{
  "n_layer": 16,
  "d_model": 256,
  "n_head": 8,
  "n_kv_head": 8,
  "head_dim": 32,
  "d_mlp": 1024,
  "vocab_size": 8192,
  "activation": "squared_relu",
  "norm": "rmsnorm",
  "norm_place": "pre",
  "norm_eps": 1e-05,
  "positions": "rope",
  "rope_base": 10000.0,
  "rope_fraction": 1.0,
  "qk_norm": true,
  "attn_scale": 0.274,
  "bias": "none",
  "tie_embeddings": false,
  "parallel_block": false,
  "extras": ["capped logits"],
  "init": "orth",
  "init_std_qkv": 0.0233,
  "init_std_o": 0.0,
  "init_std_up": 0.0233,
  "init_std_down": 0.0,
  "optimizer": "muon_variant",
  "lr": 0.0137,
  "lr_mult_o": 2.0,
  "lr_mult_up": 1.28,
  "beta1": 0.95,
  "lr_head": 0.0107,
  "warmup_steps": 128,
  "schedule": "wsd",
  "decay_fraction": 0.724,
  "decay_shape": "sqrt",
  "final_lr_fraction": 0.1,
  "batch_tokens": 131072,
  "seq_len": 512,
  "doc_mask": true,
  "train_tokens": 701900000,
  "steps": 5356,
  "dataset": "wikipedia_en"
}
Each number is 128 + 32 x the weight over the matrix's rms, rounded and kept within 0 to 255. Layers, rows and columns count from 0.

# layer 5 MLP down (transposed), 1024x256, rms 0.111, rows 583-595, columns 0-127
[[155 107 142 120 218 154  46 176 109 139 155 135 161 132 113 152 130 111  94 125 122 156 112 112 154  98 135 114 152 178  82 128 116 113 154 130 111 183 111 136 152 137 156 168 114 140 162 149 193  92 125 121 184 151 150 171  94 128  47 215 111 138 155 109 118  97 100 169 127 128 132  97 171 120 145  81  95 130 151 151 208  77  83 157 140 105 106 195  95 151 167 131 158 219 138  77  75 118 160 118 102 173 160  89 133 144 151 126  89  77  76 114  95 114 131 149 158 159 169  98 109  66  90 132 121  97 101 119]
 [124  67 186 157 124 143  94  98  70 134 125 167 122 146 182 163  78 150 121 132 111 185 157 168 180 112 139 118 166 111  76 153 160 143 124 137 143 116 143 108 114 153 110 132 102  84  99 158 192 128  85 159 143 155 131 180 136 135 102  92 110 110 122  99 134  87 157 110 198 115 106 111 129 109 147 193 130  94 142 123 102 131 153 121  92 130 144 148 132 120 148 138 119 117 103 118 135 115  85 162 172 118  94 166 211 117 158 184  75 149 158 155 151 158 139 179 119 124  63 130 169 146 125 193 131  77 171 133]
 [140 133  61 146 130 187  28 132 124 114 121 118 115 114 117  76 155 185 107 129 139  29  91 114  83 120 167  98 153 151 174 146 150 116 120 218 133 136 144  89 235 145 169 116  77 107 153 160 161 151 132 139 131 217 115 178  95 136 111 117 102 121 155  81 129 109  80  81 156 122 149 101 105 101 135 163 132  73 136 127 156 162 132 154 101 117 132 158 156 160 105 184 139 133 154  93 106 148 153 126  99 109 157 131  83  99 146 153 187  74 143 119 103  90  77  90  63 151 128 117  53 172  74  79 187  93 129 108]
 [136 104 151 138 102 130 114 137 201 117 127 189  88 109 136 221 108 140 145 141 148 127  88 157 189  58 134 148 122 174 155 171 127 170 143  87 143 171 145 155 131 161 124 175 110 170  90 111 133 144  96 182 123 146 159 141 120 120 202 189 162 134 150 124 161  99 141 146 205 108 162 125 133  98  72  87 201  81  60 163  91 104 161 142 107  99 172 207  94 170 154 126 114 135 137  92 141 174 115 103 150 132 117  85 147 150 112 107 164 110 168  59 163  92 137  94  97 121 144 162  90  98  99  71  97 141 134 145]
 [147 111  59 106 102 129 137 109 115 216 169 123 163 117 112 169 170 102 135  81 163 163 163 108 107 133 150 103 189 137 173 125 131 148 131  94 111 180 146 116 184  50 128 116 127 192  94  94 122 111 124  95 164 119 196 166  80 137  88 108 150 133  76  98 151  79 164 128 141 139  98 133 130  95  81 145 123  93  97 103 176 126  70 116  87 186 129 138  85 144  64 108 126 146 141 112 201 145  99 106  72 119 100 135 161 143 109 111 148  90 159  78 138 146 109 161 114  91 143 106 208 111 154 135  68 133 107  70]
 [118 207 147 133  88 100 100 183 134 160 166 138 116 135 129  73 169 166 177 142  97 142 155  94 156 106 146 118  93 148  67 113  80  83 128  71 137 152  65 160  65  84 119 125 143 174 138 138 155 139 192 111  67 167 159 151 160 163 166 118 139 151  92 185 130 140 120 110 196 207 128 110 167 132 163 173 118 118 158 156  98 157 174 139 138 140  61 144 105 155  96 135 123  95 170 132 148 107 178 139 111 160  40 145 173  42  98 146 154 127 175  74 140 131  89 151 109 140 186 111 140 177 120 132 181 122 141 156]
 [159 149 144  96 120  98 178 152 133 130 122 130 170 116 130  88  65 102 127  97 170  61 130 117 113  84 182  83  97 177  62 164 123 151 178 141 139 186 115 134 164 179 126 131 122 151 132 151 192  96 112  98 126 116 118 139  95 157  98 179 146  96 123  79 111 147 109 125 172  98 166 151 140  97 122  63 137 126 117 186 121 151 124 159 115 123 117 188 144 132 152 137 170 139 111  71 165 113 145 135 122 169 151 119 141 180 143 183 175 153  94 112  91 157 225 158 184 125 169 124 117 177 173 185  57 100 167 165]
 [184 122 120 115 115 144 145 122 155 182 101  97 127 111 144 142  78 137 156 124 152 110 117  95 137 126 114 136  96 184 138 133 132 140 135 102 130 128  95  99 125 157 139 130 195 151 131 122  86 155  38 130 137  91 146 122 178 140 166 115 118  48 109 147 108  70 151 152 110 131  87 110 120 131 150  65  88  44  93  90 167 155 130 126  60  98 146  90 202 134 128 148 144 125 115 160 219 144 165 160  73 152  79 157 118 121  72 194 133 127 123  80 144 195 148 131 163 118 106  79  94 167 123 131 150 155 125 142]
 [112 160 122 120 137 129 105 168 135 146 106 162 156 131  92 114 135  82 113 123 101  99 157 144 191 140 158 150  99 138 119 148  93 123 164  59  86 153 143  79 196 160  82 165 146 142  88 142 148 153 140 103  98 131 189 123 112 127 129 195 155 112 137  66 205  71 104  90 164  72 106 172 145  73 126  85 104 150  71  95 100 148 194 104 149 101 134 130 105 151 102 183 117 113 101 219 153 123 125 161 120  61 104 126 144 149  97 169 123 168 174 166 146 106 104 192 171  77 204 116 172 124 171 122  69 146 165 116]
 [130 141 157 124 104 144 158 128 121 152 147 102 156 132 157 133 144 102 114  60 145 157  90 109 171 126  98 131  86 167  77 101 150 108 115  85 127 118 166 129 113 107 120 134  89 132 165 183 115 197  82 140  99 107  97 179 112 133 128 133  64  61 108 153 117 143 187 124 101 155 133 135 134 120 110 110 171 116 148 132  55 119 117 111 175  70 123 102 168 119 121  83 108  98 120 169  99 149 164 120  97 133 100 113  77 137 155 117 116 168 116 160  93 190 136  94  95 157 115 219 138 128 103 130 156 119 105  96]
 [200 129  62 147 174 197  98  90 151 121 157 154 135  88 155 180 143  94 114 157 157 115 195 150 149 151 121 143 126 175 140  57 147 114 136 109 159 129 109  85 120  53 163 115  70  92 127  71 129 144 117 114 146 156 139 102 128 124 137 122  97 149  91 104 135 113 138 183 136  54 127 123 174 149  88 136 136 126 101 116 113 188 170  85  94  82 187  81  91  95 130 156 210  98 127 121  14  94 143 140 145 159 146 124  95 119 135 172 104 151  96 135 166 150  97 122 175 154 131 124 141 133 120 105 112 138 131 136]
 [120 204 169 137 111 127 122 114 106  87  81  91 127 109 178 142 111 137  51 161  61 104 137 163 119 175  86 134  58 132 120 160  98 145 159 152 144 163  56 134  86 167  87 100 129 138 162  88 175 119 111  94 117 122  88  61 123 119 163 127 147 130 126  99  80 159  86 102 197 155  82 129 137 164 117 128 122  95 151 155 174 101 119 143 107 143  98 150 163 113 149 117 206 110 167 130  87  84 123 126 131 137  98 169 117 127 133 125 181 100 101  96 134 114  92 103 104 133 129 107 121 159 152 120 130 130 119 137]
 [198 105 106 117 160 110  89  90 157  76 123  97 137  90 171 144  57 129 117  96 105 177 108 115 174 134 111 119 200 136 122 106 147 129 108 116 152 103 172 156 134 160  50 158  75 158  89  82 166  76 164 168 128 134 133 128 114  91 159 118 129 152  82 101 170 127 200  97 116 177 159 201 111 118 102 137 128 128 124 119  86  97 148 103  55 114 105 149 110 132 119 157 127  69 122 197 174 108 168 100 101 219 177 133 141 139 210 186 153  85 157 164 148 132 137 198  71 120 139 115 134 157 139  90  82 154 185  79]]
# layer 5 MLP up, 1024x256, rms 0.336, rows 584-595, columns 0-127
[[ 78 115 149 104 116 107  82 118 128 106 129 144 132 139 157 113  66 120 106 128  83  97 118 170 163 163 105 107 111 118 121 111 158  73 153 138 222 152 128  73 114 156 178 121 164 188  88 135 177 118 142 181 173 161 139 109 124  99 165 153  92 126 135 144 122 109 131 185 153 109 108 133 135 143 167  75  83 143 123 128 135 143 120 147 119 141 105 138  99 123 191 126 130  47 153 118 131 147 141  81 147 132 126 174 110 103 117 145  79 103 134 145 131 180 141 155  79  83 104  88 161 142 109 118 188 163 158 101]
 [101 135 103 120  82 125 134 123  99  97 119 142 107 110 146  60 137  90 107 115 162  63  92 156 181 126 175 163 119 140  89 132  90 111 192 134 108 144 149  90 147 147 144  94 138 118 180 129 111 147  98 180  81 142 131 167 157 127 111  94 139 184 123  82 125 151 151 134 113 169 100 149 190  90 102 117 157 118  70 152  86 143 130  38 139 115 107 134 102  99 152 154 117  94 107 148 129 165 162 103 122 135  67  83  96  69 121  81 119  37  94 133 122 137  67 153 122 125 135  95 157 163 135 116 174 118  86  58]
 [108  49 103 145  98  79 137 104 105 172 130  83 125 115  99 143 146 172 139 100 161 118 136 122 167 114 163 116  70 140 190 168 132 100 149 173 141 199 170 188 135 149 109 121 122 141 167 184  73 134 113 136 182  90 148  68 106 115 133 110 136 164  98 179 114 145 154 168 104  89 100 197 170 159 136 112 149 130 150 108 124 114  93  75 139 126 136 170 125  95 143 125 152 115 185  74 148  97  94 164 115 160  93  76 102 149 113  90 103  84 125 163 209 140 144 135  71 208 196 165 137 129  88 154 120 119 171  62]
 [110 122 134 136 169 200 134 112 125 151 138 115 122 109 176 109 167 100 122 149 135 149  88 193 173 124 166 160 105 108 150 105 119 129 121 116 160 124 124 108 148 133 115 112  64 133  91  56 167 128 131  65  91 124 166  60 137 132 117  88 116 159 187 173 150 142  94 135 176 186 117 164 108 116 186 126 124 115 129 130  50 126 134 171  95 138 131 166 125 186  74 121 149 112 151 168  80 161 185 155 130 142 138 104 166 114 178  83  90 133  60 150  75 162 127  99 108 106 109 158 177 112  84 112 125 108 150 110]
 [165 128 150 138 112 133 115 158 114 124 158 139  65 125  92 157 108 141 115 153 133 141 122 113 132 171  63 148 144 165 147 149 107 127 105 203 137 134 123 137 155  98 168 115 114  93  78 177 147 182 137 129 148 153 179  84 147 113  78 107  84 156 120 135 147  78  78 131  90 173 126 196 116 134 192 118 160 122 133  75 153 119  82 119 192 127 140 162 151 185 111 132 107 117  88 109  89 137  86 134 112 104 161 119 217 154 128 104 153 149  89 129 120 163 141 157 117 128 142 122 197  83  71 124 108 155 113  95]
 [107 125 132 114 154 115 157 140 150 111  69 110 105 103  88 122  84  98  98 101 115  48 151 135 139 189 157 145  97 163 163 124  97 113 178 111 176 180 100 137 207 172  96 147 156 137 102 115 121 107  74 178 159 117 148 201 139 121  54 167  93  77  61 116  82 159 103 125 185 140  93 146  97 169 130  94  80 158 133 124  98 126 101 143 115 134 138 125 178  67 114 164 130 135 123  91 171 111 211 165 158  84 129 129 134 170 184 201 188 111 139 175  97 164 168  72 121 129 148 123 140  79 117 155 126  69 149 107]
 [109 149 130 129  99 128 142 146  91 176  78  99 120 100 123 133 147 152 178  93 131  83 110 149 132 120 166  73  84  72  91 102  81 132 179  76 159 102 104 114 108 177 126 123  77 134 110 157 144 111 124  74 165 132 122 111 149 139 124  71  89 106 113 124  52 127 137 168  98  67  93 201  94 149 158  60  69 176 149 159 150 104  78 117 120  81 141  97 187 131  94 106 148 177 108 148 150 142  74 163 141 114  84 124 118 107 146 207 165 173 175  78 193 124 149 127 105  85  88 127 151 126 160 153 121 128 116 141]
 [116 101 113  71  71 125 100 141 128 143 114  91 146 134 164  73 160 129 145 112 107 133  87 108  72 116 118  74 154 101 139 119 133 169 192  74 162 123 151 119 132 134 146  45 123  91 166 142  71 163 104  89 148 144 171 140 108 118 120 115 125 155 123 110 154  76  70 123 144 129  81 132 163 136  71  82 102 127  50 177 132 151 104 184 154  72 155 116  73 120 107 119 136 134 174 153 121 110  86  99 113  55 175 107  81 178 153 131 131 120 121 161 113 172 155 147 112  82 157 122  90 113 128  68 136 134 120  84]
 [189  74 168 123 141  81 180 140 120 197  94 125 159  93 167 106 119 164 141 156 108 136 136  80  55 135 195 118 188 164 126 118 113 121 141 114 127 115 131 124  97 140 144 137 110 106 124 169 140 137 185  77 169  82 136 140 118 161 186 110  62 146 120 133  95 117 154 131 104 209 128 145 108  83 133 123 123 197 180 116 124 126 159 122 122 119 110 171 101 117 110 130 131 109 173 195 125  83 154  95 141  85  70 127 121  97 102  51 146 140  90 137 133 156 139  91 133 141 124  95  94 108 174 143 102 131 123 145]
 [141 144 122 121 162  76 125 142 138 136 110 124 202  78 219 170 106 141 121 151 199 167 165 142 125 122 185 124 116 192 110 104  94 102  60 120 152 146 126 161 152 146  94 148 149 124  93 147  85 171 199 130 149 136 167 146 139  94 146 148  88 129 101  38 116 117 106  56  81  87 147 118  44 149 108 127 113 146  78  73 103 153 128  90 126 142 136  64 127 169  78 169 169  39 139 156 132 105 125 148 130 149 164 168 108 119 194 120 108 128  80 198 202 155 123  91 106 115 159 128 167 139 132 113 164 212 177 115]
 [101 120 158 154 190 160  81  84  94 184 116  88 133 136 139 145 107 154 160 105  91 143 130 162 125 183 152 104 178 126 133 137 181  63 145 135 142 115 137 127 138 125 105  81 153 164 158 151 145 141 121 143 109 131 167 178 164 124 152 134 126 110 122  64  62 147 184 110 139 120 122 174 122 157 104 144 164 171 164 134 131 119 155  74  74  92 164 110 154  79 161 150 146  83  87  95 114  64 106 142 132 136 100 151  83 123 134  96 127 137 142  99 183  69  94  78 181  83 158  70 116  90  78 153 222  95  74 122]
 [186 157 105 120 118  99 140 149 136 131  68 142 147 100  91 149 128 141 147  78  87 131 149  68 141  88 146 111  97 187 165 131 127  97 107 112 180  98 142 148 129 157  60 113 145 181 124 123 145  90  95 127  87 106 120 122 114 124 124 149 157 130 127 160 122 148 128  74 135 128  94 102  69  87 113 108 143 139 133  84 143 104 179 105 118 120  90  64 108 142 163 116 182  85 101 104 193 136 110 122  66 150 128 167 101 162  67 115 167 141 197 122  94  88 203 113 155 147  91 140 124 136 152  52 128 173 166 104]]